config = dict(
    num_hidden_layers=22,
    head_dim=64,
    vocab_size=32768,
    rope_theta=85100.0,
    rope_fraction=1.0,
    bias='none',
    extras=['local attention windows', 'gated attention', 'a smear gate', 'capped logits'],
    init_std_down=0.0,
    learning_rate=0.000986,
    beta1=0.9,
    beta2=0.99,
    schedule='wsd',
    decay_shape='sqrt',
    batch_tokens=131072,
)
Each number is 128 + 32 x the weight over its row's rms, rounded and kept within 0 to 255. Layers, rows and columns count from 0. Numbers have three digits each. The size before them is the row's rms in percent of the matrix's.

# layer 4 MLP up, 1536x384, rms 0.0324, rows 1039-1183, columns 96-191
105:114115078123105095155097133139142114119142104171169141129119131195149159128178126142152129122087085135105127097146130079137206133167143100152163141125147112124137120124106134150157184144148116162185133082114133135159174181116158136097111201149100108141145099122130111084185116096158134065
114:085127107077115107197098114068146168138139181189071124118165106143132124072095131169162115137152080076161114166181135107140168151097069114081129136157117104110127115101117148166144081138107140114059100130153136118100193132114129132121117141114117083075128174059089138158125153101081175083
094:102131135167167079158149133129150122134106058080103095131111058132101176136214119088072175143078138169097092137067139172169148152077210115105140177124156114105135173150116121106148126107131157163164159103159122148127129159191114131153152078117161122125127152098136183107125106175083145125
106:115101144150144083158109141161144115197129139147151140095162133146152121109191152155113121121078146027143135175118137171137193189131122196159110134113142117138109157139131160126123109145098090046088112088187163112162095067154085099076118128122144152077140118152146185182112157117127101089
104:141111164155239159088090145136059175137096114069095203135166141164120106110190124085082123093110147121162115167161109146136138150122145126108187109150138158124113152106162153132147120163115135105076110040126057109119111117133145122168154110118143141181148164165140104124092119195109139094
109:119202140086152154136162153109129180148155135181175159133153120110124179102088077106125091139099091097158110150178102136062105110083134093090151130147165205187118132107117152150153124173119116097142054137095136102148143103128112164137119184108145118170161063133158128148130039123136109070
104:094165137085159162170121152182187156094149114099096153122141169132125164140110139134124182066108164137187071092165125052162182100129155144157107125124090142132100137069172168106175086073134137155148076123147128091123165139110180115091144146112117055161159125160145124174045093051088183132
136:080101089165179101121110120070088127093057181073111121129112117143118089162066148132140150128156144070157132146117133111161086147118110175160126091115119144173090149162212149098180163106141123131132101117106191147182142078149133153133100127113141098120129152163179157071094122089129109037
090:093155094055121098144109070096193075128066113102070155141131134105121139155151088162116106117182081127147123103114170052141157158160125150108121108143138111121108174156080126179162129073086068091109087177142144157154169109163181133088151130152126113191130097142142186085094114117110107091
093:129104115144190142097159111096181112179144153150140122151130092085151142170160131128100129096147065126137154093157157152115105130112097117125099108162119116107100112191098111150143086065150151122142121058129141076128202101134130094188168125151075114162160148161106095110096116093160173100
090:098074219074098135107113106127096093153093134155140169152114109131148141128164138209101153083120130066114144096128139143101105161096137154123165150132161152131162120144164107110129102064156160118094139143152158150167120148161165123138137161181117179129131074120168175164089123080155124120
085:078171162146172075129113179077156149107197147171157092148101111173096104155139114118088107162149128099043204151166091116135151133092090083117157090151121083135113173153127122122111087168119163162106133169108168158070103153076113077147138107144080103090139164136094114110087064093155124104
102:142121131101183084191158144124114152136114132193162155109132127128157107107176100126035178139137126154105094124131089121169109173182116141171073130113181160155139127123195116119108166102103078144107069159084084162132172105083140143105174147113190129190175088146172155109090108156085132110
083:130159102123119107128154111139053075145114131155158109129157126108100093114202057072141127086148116154175137149074128138203152114168140167160151083161104087155144095132132143126096175090158150175121128182152117153098124118143099165078141113155146113203110107128126149105169146209151141107
075:157140129053129149122115111174134142165117090158155064129135092154109105104063146184091162132069104084113167115155149141143113130165123160128121137150199167106165125107095117122140087094070114102146127089144105072170150196149105124101139100104195126149077131186096144187165129113084103126
075:135099132144107122132166172134114106128097129146104136106185077152171155143159104206141113112074177136083163060128075092122130178072124100156167151109096161126122126165098166139160098095059107130163117127106122123121161095130103153099085129062160080063160098092117051154106129092118103181
099:137104164154159125148122113127111145120103177164133162119163115171191110114205130131180153129082166178121132160155151161115174169110192127115080106188093160140086118150156120124154119108142110126119141096139141155100158138142086167130171145098116168115118107142094079179143125127133074201
072:090134127145125055103067089093063094120127131126130163134120080112166132175038095129172116138078122065085112151163121127151100122127117124101153131118161055171104116095095141105163132133072094139142169138102121152090064100062193171085125191152133068158168187178208117165085122169088165107
118:143107152120123083106126110067072113162075121130113149104156107140189164078170135138100127062121135069078143152136103075134051117105074121157145115093179138181084170111133149158126121104142158168112176095113119119138123124158143147070115071118108154111110130104165127082092119126153044170
107:181154103178184140122135148075109079122084101125162178096092074119191155159155137120147104179114124174105149084093135114102123118087092137109129100146091154185080139094152168094085127143151097098138125118191131136140057149131182111127200122108150091181146112118120095135103095088140150082
079:208187168162171150110139134153128128084122096104201128096183090150154130095183089093152157136102150122151146128157169124109161085188156085146090131180113113170121111135129132119107100127138170149152094106109170137142211107160145137105095122148162136143091100163118163090143100070170118124
106:110166168101167099167155128147163136181099119155087101171117127126085119156106110097090096199154087158117077192152121146146134073149128153110163128141180129155139176133151131156118170146117081074098138119142114115179134112194063119152156145169188172116133111115127157102103103143172125113
104:099154124099150148131120114127166165118139118177131119128161090125164111097100079169105203119091132108107206106097143145189087133129104094129156132156141082151110085098082142130115148062170123131163135120133078134103158082101123136114165187099165160155100114173099160131148074150119091096
102:154134177059116111122099132148109096101133056107110112126098158132117130081149173101150092073092165143092075161168136138152136094103104141164151136145132104193169193114110117113138072121115143108067112162163130142095187143138124109195160080148138123119151130088149088095118097167099173076
082:146164146112155102155135128057088108120051157171083103081122187117084063157157130119135097110074090171124125178151157121093089088139121139106145136093086146166089133124115065132118138159103139105103081132139163111174120075113089127187164140163143151148176143143133116125135095153148146119
107:124107135185103102108206081161152128051149153140091121129168104078119181112131152110159199106135139156160104117086116094138122109166153154097130149162150133153129158156121130128124124035119179158131133133106142117122106141145105196110156133163145146093118083132116123127071136199090194155
100:141165166124141106146112093140166145136127084168147138134164137166215144120133118159130190151169135141101123180127125155163164179138094153143176113136144144123115130130094137163167191128087135097145132108144069120149181101160122157105099144139095124116166150148151118183162107154131138148
091:050121061103194093108130101165128141136134095099076076106112108123112121106094129161092181066139173144135112117179076118154151112141107139177167160124143107143142148164158101119090141119179104144184085193081106122130139170126118160160145087181160155167121133095167180113152142138120142098
087:096141154073122187079118072085197160127098183107124118115156115047098115178161140108155097104103143041095133111134152115152109041087093145132100123130106139139095124095126156091120080085114100170132127143150145127200116052122140083135128122179165108198105118140111102105055088119121066173
111:077170122144074145119126050144125155147084149114188101101152147116144115111168122077153107139127115125197140184089131154129081139145143091122120187166181191100161083150145169143158084123142151101117108109077175128159133151127122137080194106163175129100146098153196078197102153098140175095
067:076127104101132169126137132093102183114101112128087120167087113092085163110146090075083165094126133152107073176093126151131151146094127140172107217192122160099129069078109102139105103179169063077185135141158146158148155133204161140214124130183156140145088094085188150098124129124142086082
088:176169119150094137104140097091097082068148125186162112121149106164187095185121103157177153090073100087143165143151110064150055129168077101112114112198158084095095091134112120074122105110094173120108145113102101157090157154094128140103135144107141175156168184060096165146142098094121179182
123:094170065158113115105150119117122109147161141135130165096146155130114154100147145054083105126111124110105137158162062106115097148133100195143091128093160166137134154104163128163143136148130188090123146074136102124115168118125137162110145107100088103159135103158207168088121071165150138157
097:135184099179145140141100135140158180106144111100127147116097135093112067142118149134174184115092110202129138124066119116120162157121124083152125134147100182127134128153103130124101059133102113143105141142092113121166103130120147130088111147177123097088146132094129150172128107159128131054
066:092160121107173108134177147099137080112131066206145064168103079120180151172094176195163147140128145083120134130166154136120095096076122172148104127178146142126175183112164163143145127140101109088110156127164085107149138156137130090140175124129162165110119082176121073119093091109149101177
090:120108109165172114162059106142154158099183138070083058104129095161116169058135124127104146074141061170165128104162086117168113168161154114087136119120105082150144137108198198124111120093129093111111101144130122078100134056136137109138174182124197079150125107173177179103110120114136184115
083:178171107140070187157190140139170160122155147209110141156114150153130156123118133163106152159071073131132109166076137148088088125134123111119137125179105137076099133136133138132120139119124188151145087120111081165078142160075122159138146184137114093187133079138111130091149123110089112099
096:154136144116091075159111164142093139168099148072129123073127141105090164096160101145167123137161108085108093113070140137150150129090133113159092146128165120151144092175148098182134124135155079141130149079098127169114170156150139143114131133131197101170159109102104125171148172180146198169
104:152147151113115162138129141077127103089136077133121154103162098119180118216191136162098117192126131107092130157120131119130140176121116168135101134122151133131117169113141107077146165089156126144145190082080079096130143104134120107098111155108141118154146155168158137121120106103179088096
111:118114091127155135138119141099110094126131134159171117184182097120155105184106147157096081090160157065120090131183091144072181132122112158127125144166118135143102061162118171119170123149135074102139128170150091095125096104121082156099132172135084133122113141115151127119173107073104125177
100:103124157095174114189140181127164144123178157138140056112148085171130083131135135064142208138087136125042164106139132149144121107153112141139079124143079204150103160133160147125117085142119119145128075074117162161111152147080149107096076172154160136125122121126131109067090071172117050132
100:124142148111175111143136129144169151129102136110144067124176105183122154178174099178165160118142091135160109147139136133208168041138105096120171164148134120091103173122157152106104083075134091132146148135170116150124157154137100122145117185109135148125156079117129141193100176089110117164
070:116123108133066147130114135137099130121135087145078116151195099103123150153168101122133107129128165033151154082165104112078094057106100182184124129125062168139116145138160082116171113088166074153146113112129156101085107157148132092087112100133142135074080090147105195147158133096154146137
114:084102128139144188172095076113178133115102105146174156130118140111190098090152090213076197125093146144156165032172057130151095162112072151138104089132141156132086150101172151109148158119142054167137106115078163124113146172136053129088106162161119104094128181115086113133116163119107148159
106:115093135103199076118171111076126170144128085113096148098131164156213094094173141114071102088154143205126146121134113144215167111107126158130120167131134177156127114080124112170111089145157104158103102121141099155171085145096158162083140071175137177137108114121135181138084187119141148120
110:162168169202084089132114179091061215073114140097140082104190124123123115134124161096161074145132140073130079149099066095144110164128148155058151057133097165153141128156102140160137133103131144091100170105119085078046117136136101122086113123121173152105089114101125139116131168101108098137
086:159070110132135104187183174109086108124091131187162119129130142132135138147200151159097121081084108148090119062090113156108102125126072166108128151165127164145128149142097157097127106105163132145072116168114146119111112147136126170099214153126080097150092179107097152083140156155135165141
097:128108131148158116093186180119136118111083127141159126142099130123143137172139156128109148121129118124145091119166067131091135131123150163157128184162137126139077180129106106094193119099078128092145075171145163099116094117155098179145167147091152101103140120049087085127123083153117145146
105:040154167120136120126119088144194201167136140130132083095138096151149109136140131100158116141085059097054136137103166068179185091142061166146160113117063150129159080073146141141130111132170070109151163099140154160108143171085126155109166127151129144138160137157122156152159119118119153135
100:092153188137127077145151117137080143104142087183173152093118130110152122155138129130143155144165153139110080107148148190148074171176149162119113093131189095102118193106159101148142145079129152124109153130144120180073114151181059105149181121173158115158130121141078153149086127177104125102
096:087182110176103124168153116134152088160081137104121070135143132118081137107111125117168122113089145164116127087137114083157083061120121148080204178119084111114160143096131144115132073075150110121121132106149145055126134157113118140136136147157205116109086119164159181076164106108099075132
113:143163126122139115205143149085115142103129144143122156075199155083168089127064132126122125135123118177089066088132157137116154118178110124130108075161078180097135125124095162135154123112177160165184134183112119098101103165141191165123209202130091166098117180141085116124149100103138147146
083:096111172131124197090170117149124076086114064131103160131158149112162103150118143134165104161097121172107160135123116119109148189153152168136077127152143120147086055177096174151095096075169119116127189125096162098146080119121120179131117195160121167086110111179142143118092122109095124081
101:124177180140198142132133115105107107183085107166124116122153149107137047078141086160129162146142102102190156128149136078111086100144148098100089105145106124118069174106115146091153144122124174176140117147145116107099086105067113128149086102121120165132138105089085161122106177141164176100
091:140129100148110143104140099130124171132127118095143096140121124156189115156182078152142108135110115195080141169114130175129169144066182121131099145079177170127140179164126154133130143101170095079156147091157098091118155109151156101074154094127107103130187179114108091050130104139137149193
078:142172160163110122091105141175105083146130151171146112070123129102069135098148151109132106149162138092167124149136141130176119121114108092105077169089137093157136169178102174102166128076138113119065162138143109129143127118124170144134133080120194182113186077114108079094096087135133181161
085:146100110110082079115100140081120136166078174133157105121123131148167184114129119163085159106158136208175088137095129147113135087169175144071138180147168101094141100162155112110131095095172041107162130113144116110069134144101110190139134206096137090131143146132155094058153119085123169135
130:152103147138101140126107163121144097085121179104139111094139156118133119172124094121133142168106175168108153134119081141141089100102089120141145081066099193157138122097151141158140135060159155126116155118146150120147151099124151086170097110134155090151166091130133130105117149110158145105
107:172168127165120170192134130106092033140113149118133124157119110093120120160134094145163130150137123118089163170121131143144042100162079144091134074147112139132134125127104079109119136089163064137150122165177076149159069126134044179117174141099134140145155162128197166122096077083074124131
101:162126080123135141124123132122148111166085105128111160110113175162120222093136134132104098073117158135082107099138175079108171092111148162080130147156120085139111140131164116137154102070140052132136117159103196100105073082163042134114194122168057083107102107026109128105153089099096138145
088:114152131118125141094119147176166095122126086129092112128107116105142130117064093160162094079128110084153121100071157148125171127123114100138152166094111088142156181165105158141111136135156119081150112064088122096160081074077107089122160158152097094129129087058149147139105131156214097152
127:166096116137160104163084084185145151131101144122123184151158103106121103145164058139111153121117202181142178095051141153110122112150139131110125096151110127177092129175140124159116158076162094121136140151159133100082109101148140160145162106112130124150109110145192123104094060155134142089
115:117137149117091079150169165110138130155063128151122151115154095140146144099177101141143116084090143074113128173133152108145197137136123132146131144205146165093154117099097131149130125148096158025127156143137117091089128102099068141072157216157164120135116113097088139109103148104098187129
106:117205094121124155146164128109150115148064130149146202124130103200087139120125100172137170145134125082125154143147150098193123119149135116159160164122129142157134099078130146111146153074145078146120103081090141120134155165062154140168133102189136156099097107070143121122108137070148130101
102:148123123140111145111163112127106090131067115077116184084136140155079143134143132103105150140066143106103081114062165143137163115129183141144113139105111096127115121170150159088169141166128136140142133126171090109114120129197082164029120142197168119114100125100136174130150143147064112071
102:106130097130136157172126194171164132091071043209084175130167124183175180094113151111101094138098110173115156166159131139165167080096081187147132056093115124132080124150104156090106139073131130127145119120107094087097116209089104109216127093173213108206187051139088104124132110147176110175
107:156171106143130157124130167094167048149130162116194134150149087085150131152158135107179144156107111170132125135116117141110066091126113133084137048182152117166089142133158088090113193160178024140136144116144083106121081142096084178172120170137202108127143115127203124143158084127130087096
083:076160076121137101161142166091100120165106131094165176145085098183105206135164136127082152169093132164066073145068134136141099167146114153106127150100139183119118206161158124115114113149092121125159127161111157097119125125174075195133183113141162053153100113142118107126163118147119164123
124:094160095207095137114163120120141132171098116172096122123123150199120126147151109136139175104118149077170147198156025057151151155060106167136169152174143152200125178096093161192109136127151090111107120081072137154135098075121090111088123106135095126125197072133197117094132122130158150148
089:163159092096197105160060129168100133202105159112142119108150134115169134108086144108097199112122112160162121182087095136111140170137120105073104167149129161132114118120080096154158065107177118150096152155134108124160097135067119202172103086126085164088113124088126187137073086094151125120
092:157161104172205146127172127119089123178083129173147178186116143182156118086076116114128144120108107114093160136101094174106143140071135116140074175107170138129123139191071141139135164070132164103078112154151119107154134142141091154119176079174124143090151166197161134076148130104216088195
102:095132134097131113137081132127158214124128082125171074118132142109089160055110113088137111098068057099130133083140121118094116074142063126116171121124100195137138108117102139143193064109133114128113178177129154109149118160155145114089161123171155082113140094132168127142079016113134154097
132:108108067150137077110147121128083068129105138138115101094135171113120135146136121147084088089162139173134163118087100098131155168111120185146131116126137123192096176093152127205088074167166167109110134101143086093139137137119142120112142055089119091125165121166135136090107118130135105125
094:153127067127168170195158135130119109109121130201135116095166136106204167148151075156146194130130150121147169079161134109090165070077070107112161140123065132110131184091108180092169142120156176149186144157154119120145111119099114109177122122187165113114138066135123152087145088061146131170
076:139157143076174084152115151153171190071125147180092154116130149102158151054075123132111159127116156174159126154155062125094117108083179097148112102131188116110119103154101078164149125137119069104085105066168178081046118135084126133123100111094153111147081087114146180151133100112173161104
098:171186161118133163142069124110183090094165134105140089118105120089208091102136111096145129143112094092135209080115135137110167153165162127097075173078165145183115129146163107083146100093114124077142077157124189150143072061114123170165131077091084134116137155116159146162095092212106110185
111:078126120137112118112088155126182116183161076185138112058211105165144135161104078123178150128084147113129134087126095085173159161101156099096179145190133180162118098109105163127186080144105128097110112089111109111092128128095190093141147105167137154132138084109113143188115150112194084111
106:097151093157133085134142057125121121110150115130155161109127178059090137112161169070145149122147146106097119186092093086119186142106088084148132153144125142111133163196105103108138136091163078083183102071069100123146100151171076167189163157124162156105121169109144109104173131172121152202
120:156165106092138165107120125103109104136144071121145159129114128070134106144072130121091128139128089160113127135079060157134101047156080133101160111183099121120107132147159088074184172121143079137153115115151099158158069194061092160100141157138123108142176145124127113047128160140138146140
087:135111106183121194179115141100138117139154184112080143151132110143150141132140086170174180141200127125118112119129072173101184144154130129136130149168152189113147121116160129157130080107153130081120141202111155111082092111126154134076114137165117080183185107184181124150081116125119129101
100:172108130055225137114107138172079136154102105167136183145160099117146069139155153121176147178083159115131138137123107138128112094120116156175126125158072125135161102112098120174153150099175146053171089113129096128097159164067132222126104140108114141101109087118146121123044090143087115064
095:116151094190160181140137073103193141088137059194121160101096097126125112091125145118155161137086065173102173175133141124130157100128155130167109167145107101090149201131146132140158099174126097125167188074095098117129135147068114101120171094130190120152144117166123123104155131118144107173
100:127097105114120121125117161154148157116099147150101136100143123092124132176181111107113128116136084127195065157183115089134127095156082147129108090135088180171143115111121106151150125135110060168135124132105122136126173093101160093183137158133165172138129112105175138097100071032087105155
100:118175150160133130167089073049197182131123183149108153120142064159161061164097064118121139126086123135148120189134030139145181147055146113156176095080099169143099095146131188194155038074122129115078128067140148093114148075136167100131091153149104087132162158145121101143076172123174208118
105:159131184096109101165159128110113138114118152169144091135110129121130119124109125145189163111116149114090129182097098126136096174126080139122121097162122174134129125153133176123115137087187118173148164107157147118110173095047148111094106108142126169169143160161133127141098177137141149103
089:183135098134135099117098145177131121089151132068086088069128129104156104124099155148217143093167111140127117166131079094148163117118124085088099108098128120146105072121089157157135167138104168117115092108111123124161107097135080129145161159179150167156130073122177180156091139063154149078
106:113169158110157127149164126136120178150097157118136122148108048178094029148106129128181146088058145096129104131098103131096143100127108107111151126173120142158141126125131116156176115121070112108093045102094167152088148137157097096155100113167154070118110139087145134116185133103160075185
088:101114115155038099140111154157121122134136144125155151115161175173085158153126165091213207168143146103095171151065128120111062117162116103109123132114069102166094195073172153161135164113118104080185121173129097173161141141074095165187182141147135149133103113151075131134152127114081089158
095:168154154145145114098110128165154137088110096092125195079118070170119072118115108116131188140132146120125100168176127135116170104146137083146146187106168149123126172109119118127112167169115108120132083115149156156084133142136100121076134097135212136139124143132180138120063127143174083088
105:169204099144152179197117158074156114124160146141137108136110102165112117138112111058118115104097170129118091181062089070137102095128089158156161138158116093107114113136150134101163131120117139135125114114114092138075095080111139148134127124109140117094096154115178114097114121193163160123
114:098101086138155148157087128096173087147123183150122145089165105120137113151133083083126177134094102116048129155141130100129135174100109076150156176155112111101101123123119089154139160099163184092073121142108140087140177146153079069077107114157107164183165096109109187117102122106112121114
082:088166093107150113104156105122153142101133160141108096085163138132197095169127048130163123101070091101110137176091070081162095164119154217140167089153093196114121141186129131155144142111153077100140082097110126108147143127112128115109189109131204117111189125193165123160114045148126176135
089:126120183131153110153162063159171144198119190183160178138153179118143152095133130166128121074108094166125112139150161120124176079155138163140187149145162140127122116139170117155106117080149080114109082123071161128129114154144094140128099080135119077159127150131092143163140147092119122109
099:111148081152143145163110158161116120159085152098109162137113176094079174125188137164142108087103106136154097088136106106161132135136134160087120152170164114132167140118184116120146171152106070084197101194084117123118181194179078169100144159145161126087148104102129128165154136136071163069
100:152187171118182122105118115140183175152097121124100106135125128116138120098111096123072157107119110166105160108189088142146150136151157120120109150149184166137151148141093112139109144080098110092184125143107153116102116157157057137148182079176182201123117134144110114077110054087118148161
105:130140115072115141105103143182124135141153083136133170118159129125063092076117123146123111150164091150171143108131102078096141137082066127127163149092086125118145158099111141095120070153116120098110091140079151102183124108156111125136142152207151104051169079128087123115124109139141121112
115:085108133155143097134183159157154085133163079180139057111147051105115189152145088125133145154097143156174120153106117115188073127106171151079139140131149110158084150162116132123146162077139152145129109124082135126079115193170108121125145131067150124081126089122090136141176145180122106169
078:122111154192129060136093085135123110179180170134116134154115085108165113151101097144083181146155114086077118163127110162181138184088188172148135146074100134156126079119109155103096077103090058099096058089110100155112108114091066118158102139102163149150131137080171156131063162154155124167
124:128166060114084068144149113085184087120118141150154184138109162163126185144140154103088122155145111152109136103113127148140159119102155164176119120100134152165123134107112135163121140123161122151040134123146161069173088158136114112118120092153087101156188133101126150126086107072152129096
104:089077155103173141142074180125115079144118077139120160116176138148178113103145093098115106102122107099135121135141107177117143151136106088127131159127119144126101141118102134127143144168123095093159125079111173168090147107113154143114131160101117127180134140091153163128129116098131149142
113:126177136149091119104156043158177109096068106153145162087163186102158153073143128137164177100077158117071097134076100137072138159105092096108188152129123180110106137154120136173158178115174098054156147100128119164117116114137075218096122151139123152153127096107136139146126094153165157092
115:123111107169175164194138145190144114179135125084103093177149127163098151134117077143129165156026113094160104170096158126164115143063153167139113173134147123139171141181095162171147111087133099134111171086133165141064126125128109099139169180177072196142094111163087156092146123078129117084
109:118146122169155116111129101123156203092130167069098111075152159093179160146109176079131170109168134171054175103083128083120086138178136114104115058121144147108115092134155166144159166097169160106112177101135164115097079161134161156124169130138171179124120182189152117128115110197109150176
107:130157197109151100126107136104120130125114139167177158127150071062149118146205118110108168109139086169134149110063128156126118173099199145112122121105096126117098112143141105096129088102191112116190175095116124116134105119157063119163178168150177115180161085095125157163126115084084165127
095:143188124119173111169109136117120107087107144098139134120190117106149139121103084148075096173088080135130101122181129180131135116152161096116120087102065123136147180145141115114126103116151091193140125112153163099164168118111131159204170157172154162133107112086152097124087112100209152149
082:142072193119137173159156132109117113104068192122181159095138186157123084145131174157123124114135141056105084120134118138199128141119123163144108090122096091167144164107160096118146158108084133115137203148117126140069193126183114111100161128139142113149160126102134131075180189164124120139
119:126122131087185122133183127074120109137097073175158144135150131125158124130116088136106149104089127092170110202126113095146117118134076121130171106088068112158126180120155183174148170128153102117119082117080072117103113112148156121118127109167136128115133115140122125139117115173174182142
114:147100164096121159121122056113163163068095161112098117141121091122143148153082146144134098087132180088070125114086132121133117135128121111088121098122084098120096092148182108140160110083166116120142178143116174125174124105158135165180127169141074092087103216132146175122120108087147108100
108:115162134104148160147097138149186117152177125070109124109163097099103162173102139124124161094114095145081104114132134151130131089172111153140085111112103132132157159166111157152087099146141127094169127117153162127158172140181148076080102093109103167093166126167152173091105114180158162091
104:156224143142129118094140150154110137119073128151138163111189070125144086130126122171088106106089154100197135152139105088123119105098116176156168130161051133084182120125139179149116092115114110161153063126120155131093202109155111140149120111085120180130131141164098148113145105145121116122
115:074118137151157102166127119121223110178115163128143107105111077132171101124146103177157143137101137139096149155111102099135168116068136114160085120164178137116092128122089121130107121098136148119126104105197156088106164093097100130124094099137175071133146138147166073086117083103189067120
099:134181102126157132105142142154125172108155146139163117151141125091177167104196123075148125156090139118106126087108155116181112159151189114096120157120123179091116184079128136155135123109110090133100109158124119110094150181171139098192108095176217101161163159155142119109141086116140126159
089:145087157112095071114125162171133131194173114130182141097172123168091085086153117170067137165061135115145143162070169134108123059087089132140166108116080106153148157099157112139102131133183155094115083179121068146126125141131120145194071100176152167129170041117196150101158123092125155173
107:160151128121101119155141137176159163106125111108138161082127140141115172078158135161090116116097102161086135171130100145102138154103130189130122147097129128124113179097147125150151154141151122104136097018139145132185081138163056103104143134084150116152118077078153135169099131167103091112
111:074073145068128094162127108123081118095157127127128071137125091157107135051140099117097156092100085115186097053159080195169141126144069167123128128145126171148123134129169117130117085131122092124096091129132188108114085165121125100127154146204136134098133131169100174127101153090124087079
092:111133156117197092136089112056117078173081117129180157115213086150121123117109095175142128164103134117106121177144130169145085062089163147133133113175092114114103101118140106091132145146196113128101067149149110083052151088191091147160142196100104177134139185130147095174073122125140071050
101:072120119108088152108080161182198115130144175183152147136183162182068077128134093074157138109065169079145055124132128131150112106163103104142148092137138169103109138097082142121193109106144178125185108115085140140144147139128141158103116063097087127164153135137126131098092097139134072148
099:153098131178149196169083119125120096147086081114086160140151086099129105136078129197114142155104097117124202121169127100129162149112078154113139062165084087119121111120191139088156139108140120148134159155178061087136094097117108193021098151131181099101131161133117136076057134115147142090
101:154152095078152120182050163118181163163045160120069147108176121161154115161162123077140156087143114194103041123105150069148110103219159106138133079089142171180130113123162126087161165190125084114145095140088085123157177156158162133105097135122133091103145185063100091038093117141130076159
092:145130125104237130161143087111109097162074137177143211139125174084147064163141145126104181169100167102152144171100157174178145122127112146156151154123107143153101156107135138092121127156117156136110034108102115126148168131160103116125177134168174155163142127043115121118140119182142099179
070:139122082099146119138143140192118150111130092183155114142139101133094106113082145055102181093072100160066166170146115131114145146154157078115164116155091158137154185103139182094104135109129171138157131121120172093132119139099113190104136083154128148097117079099132152118136139088128057058
079:094190112154131108184149135169164126164104142120202142132145117137140102112120148134073142191119145142158132125111137094149057099076145125108110116169131169129182151112087165104124136099117100106111124125102134119083135156157117178193093072176124125155098099123056119108084101109152166156
108:113156109133150181183136122118103137128133047114117091165154182125121161163143095162129114123159109140148065111147094114135191105140207181121168142119126151133121139094123137156088129091114128127153164105120186105107145139123177160171144101191167106194095182175121124035114076136140134153
089:097140046118079095100141134163104142158085161120177162097170129192140199134099128197154172109184148153131077147153154171175068077127203099113163169141167184186110145123101098111115112127078097087148130141160161128094118128179132114149126137132131194100132164179115141116118133125125148155
081:122157160147173126105160070147112111084116135118143117129152122112197058123138089124106173084154137086091085094142058130138146073090118147148165089142150178164089131093126116115109121184091116111086219106138115165144083140079091168103108171112115127099160137102164107116047177188152182149
108:165106194068117104130068146120152199154078100128087152132130116139151113133178144109190090078167122138086084086159094173175130120161129112135142087142122165179102186173152137139089130093115123063123126107108102167116183160163094112147137089146173122132195144134143134083117142196170164129
100:138096127099113148136147194113108131069100136185131086135125107142090075094110145107081148092114139120193099144173095113108085203104071140097102158156166172126075161176083096137126161126114118104125090122124141141157133093138125141133169116138140128079091125180135099100044123137126108144
114:151236159096184121119089078132132153111108067160154122121143149074167199164109105134157135141132084123144207114087121109139157151128135116069199048101136124121134116132151095093137130132137052077157144123130143138142074132118137171197179141177221150164132089146143108153128083124124120091
074:166130081117064094096166113179145116147083129113133133120152105125183123175116061131190096157062086140114139125121093116086137135109165068118150126111091135161148108170113132096148169122158122141145111066133134120163142153111086141179106083128131148071132152167109092094118132137069139131
087:119139132141142137114100064152141097062136152111136100126108123069069072125096124166109116168123147106133150154090059138087145140200162147143113136113121155170123155118116120135110150152136122075092129127112118143110082122143149134138123151148165121112174133082075142147131114155124106169
063:135146121117098137106133110104084143152033146111140105179153097196138133165173131144090110104176132167119083117073135049129157130153162147073087142164146122098171146102088090102119087109125147137190104165133140141194108126171129122126156176105151113107174044145094070142076089106123117125
121:150173100121111138171140126069140120147173076154106101147190062120161077153143109130110130088112151100161110151123116111134140071118110148150103135153091127099081146080110143084141123122108107141143111142095058079090131094145095154123147182107166138135109190084117122134102111131129066117
072:129160124160078083120126098069086069136184153131100163112080068114170119133176086195094093133139112127167117111127159095084169135115150109159151084084123127186085194189135168200094139150124092109154151100091104160065103082104156125171147160129150036155123092125150106134030123120117095212
094:139105143084079103147114159102129113079097140144105094138113165101113099121178111120088138172112099144101081060179157134101116135128167093135155069141106109139092171151061119120111125148190095113110144158156148093055127100133132186157137151124104163127121166211110111117059132132113149108
107:152098115192199172100139117165082198146089142129110138096162156206076134133138102090111155180087122083140039134160127061116141031123138117141143119147131144120164109132144085113115123154194089151162107166141172143081160144049185188138120127139128134138088125146093101050063111139132159139
118:123112115145147054168185120123124160095144116165086078087159132135177144161110109177140119129173137144058192170094124187166148138120103155139142126122080185121089149139195118116101141086183104112032106119089171120104150168124123163165096091136171144114129110118117135144118099118132101129
063:135157100162151087119175141179122062172111168142055162074121172045091130084163098133111112133111177082165137163162161151169125111142147103111147123134128137170154135146131128183163110141081184163137147106100128143121150177130104130144102091149113191071109148123106172085117094106124107188
108:060205080081111094130105093133072183150111123148178139170115103096181141084108136084170135173154129119095136137127089150121155166151161119099118125127120171156142179146178145105177125143108114038127094137144138116076140108161111204141148144140175111091095116099129135069135146133137210126
129:165159166157193179168129106168157097139127103150162184133155113154144129177128098176151095147119128115067189187098074122090160103137142131114188113155118140149135136174145122094138140142199085129184145126171051126102128100071146144148199117133117122156129095108136104084134105138164168108
094:109142177200125193167141138163134118156112146174104155098115095125067143113138134041103118161120160069106112178153138096136102070158147103096147146120099145149134161128161123134107101098077077149125118149128195177112101107106116067173153064139148100131144112164141174137126134178149087143
103:155168165168157044137165116117133090078128153118148111100102158117102116159199145187100177121049152150076191157130110166098102063134180103099136104118122163118151117107145166124181048109111105151107154121148092123117070114113098145179156177153118142164090140167100134129120056115166134141
074:165126078117098189175080159110141094109150178112103122127103192085105086149185095100140101094075139142114149170113128122138157185144158176111112181174153146158125108174156104178157147113110157105074139073132118129117141146141087184102110175157079118155118109063148070122142193114145136163
087:149099135159174144065124101106144147135146188130077155104159096168113142143105103128155077112160130135054132078118127123129078118145102097133125105157119130164139142088127161095097121134107109052117164072151144152166151205153154098120116103122167075138148168132165089136077074099089184164
071:081162110086095145131124110100097126103079075132108154105108159144088152104156142094158168159112127075073176125150078128104112120078156161165157137108130112097076139123104162117144098104117137071116159155138161154178147126120086144139167198116146107151105111176083145160152166174112161134
092:116104178112200126077087065113134101122157166095149168093191154134123123095125141118093184100123070119097127153047100084098133139084101135151120150174095089111128163109137137128127115050136160111118102223141112122137130129101111120085151124091075138096103133088109088141144125105074144190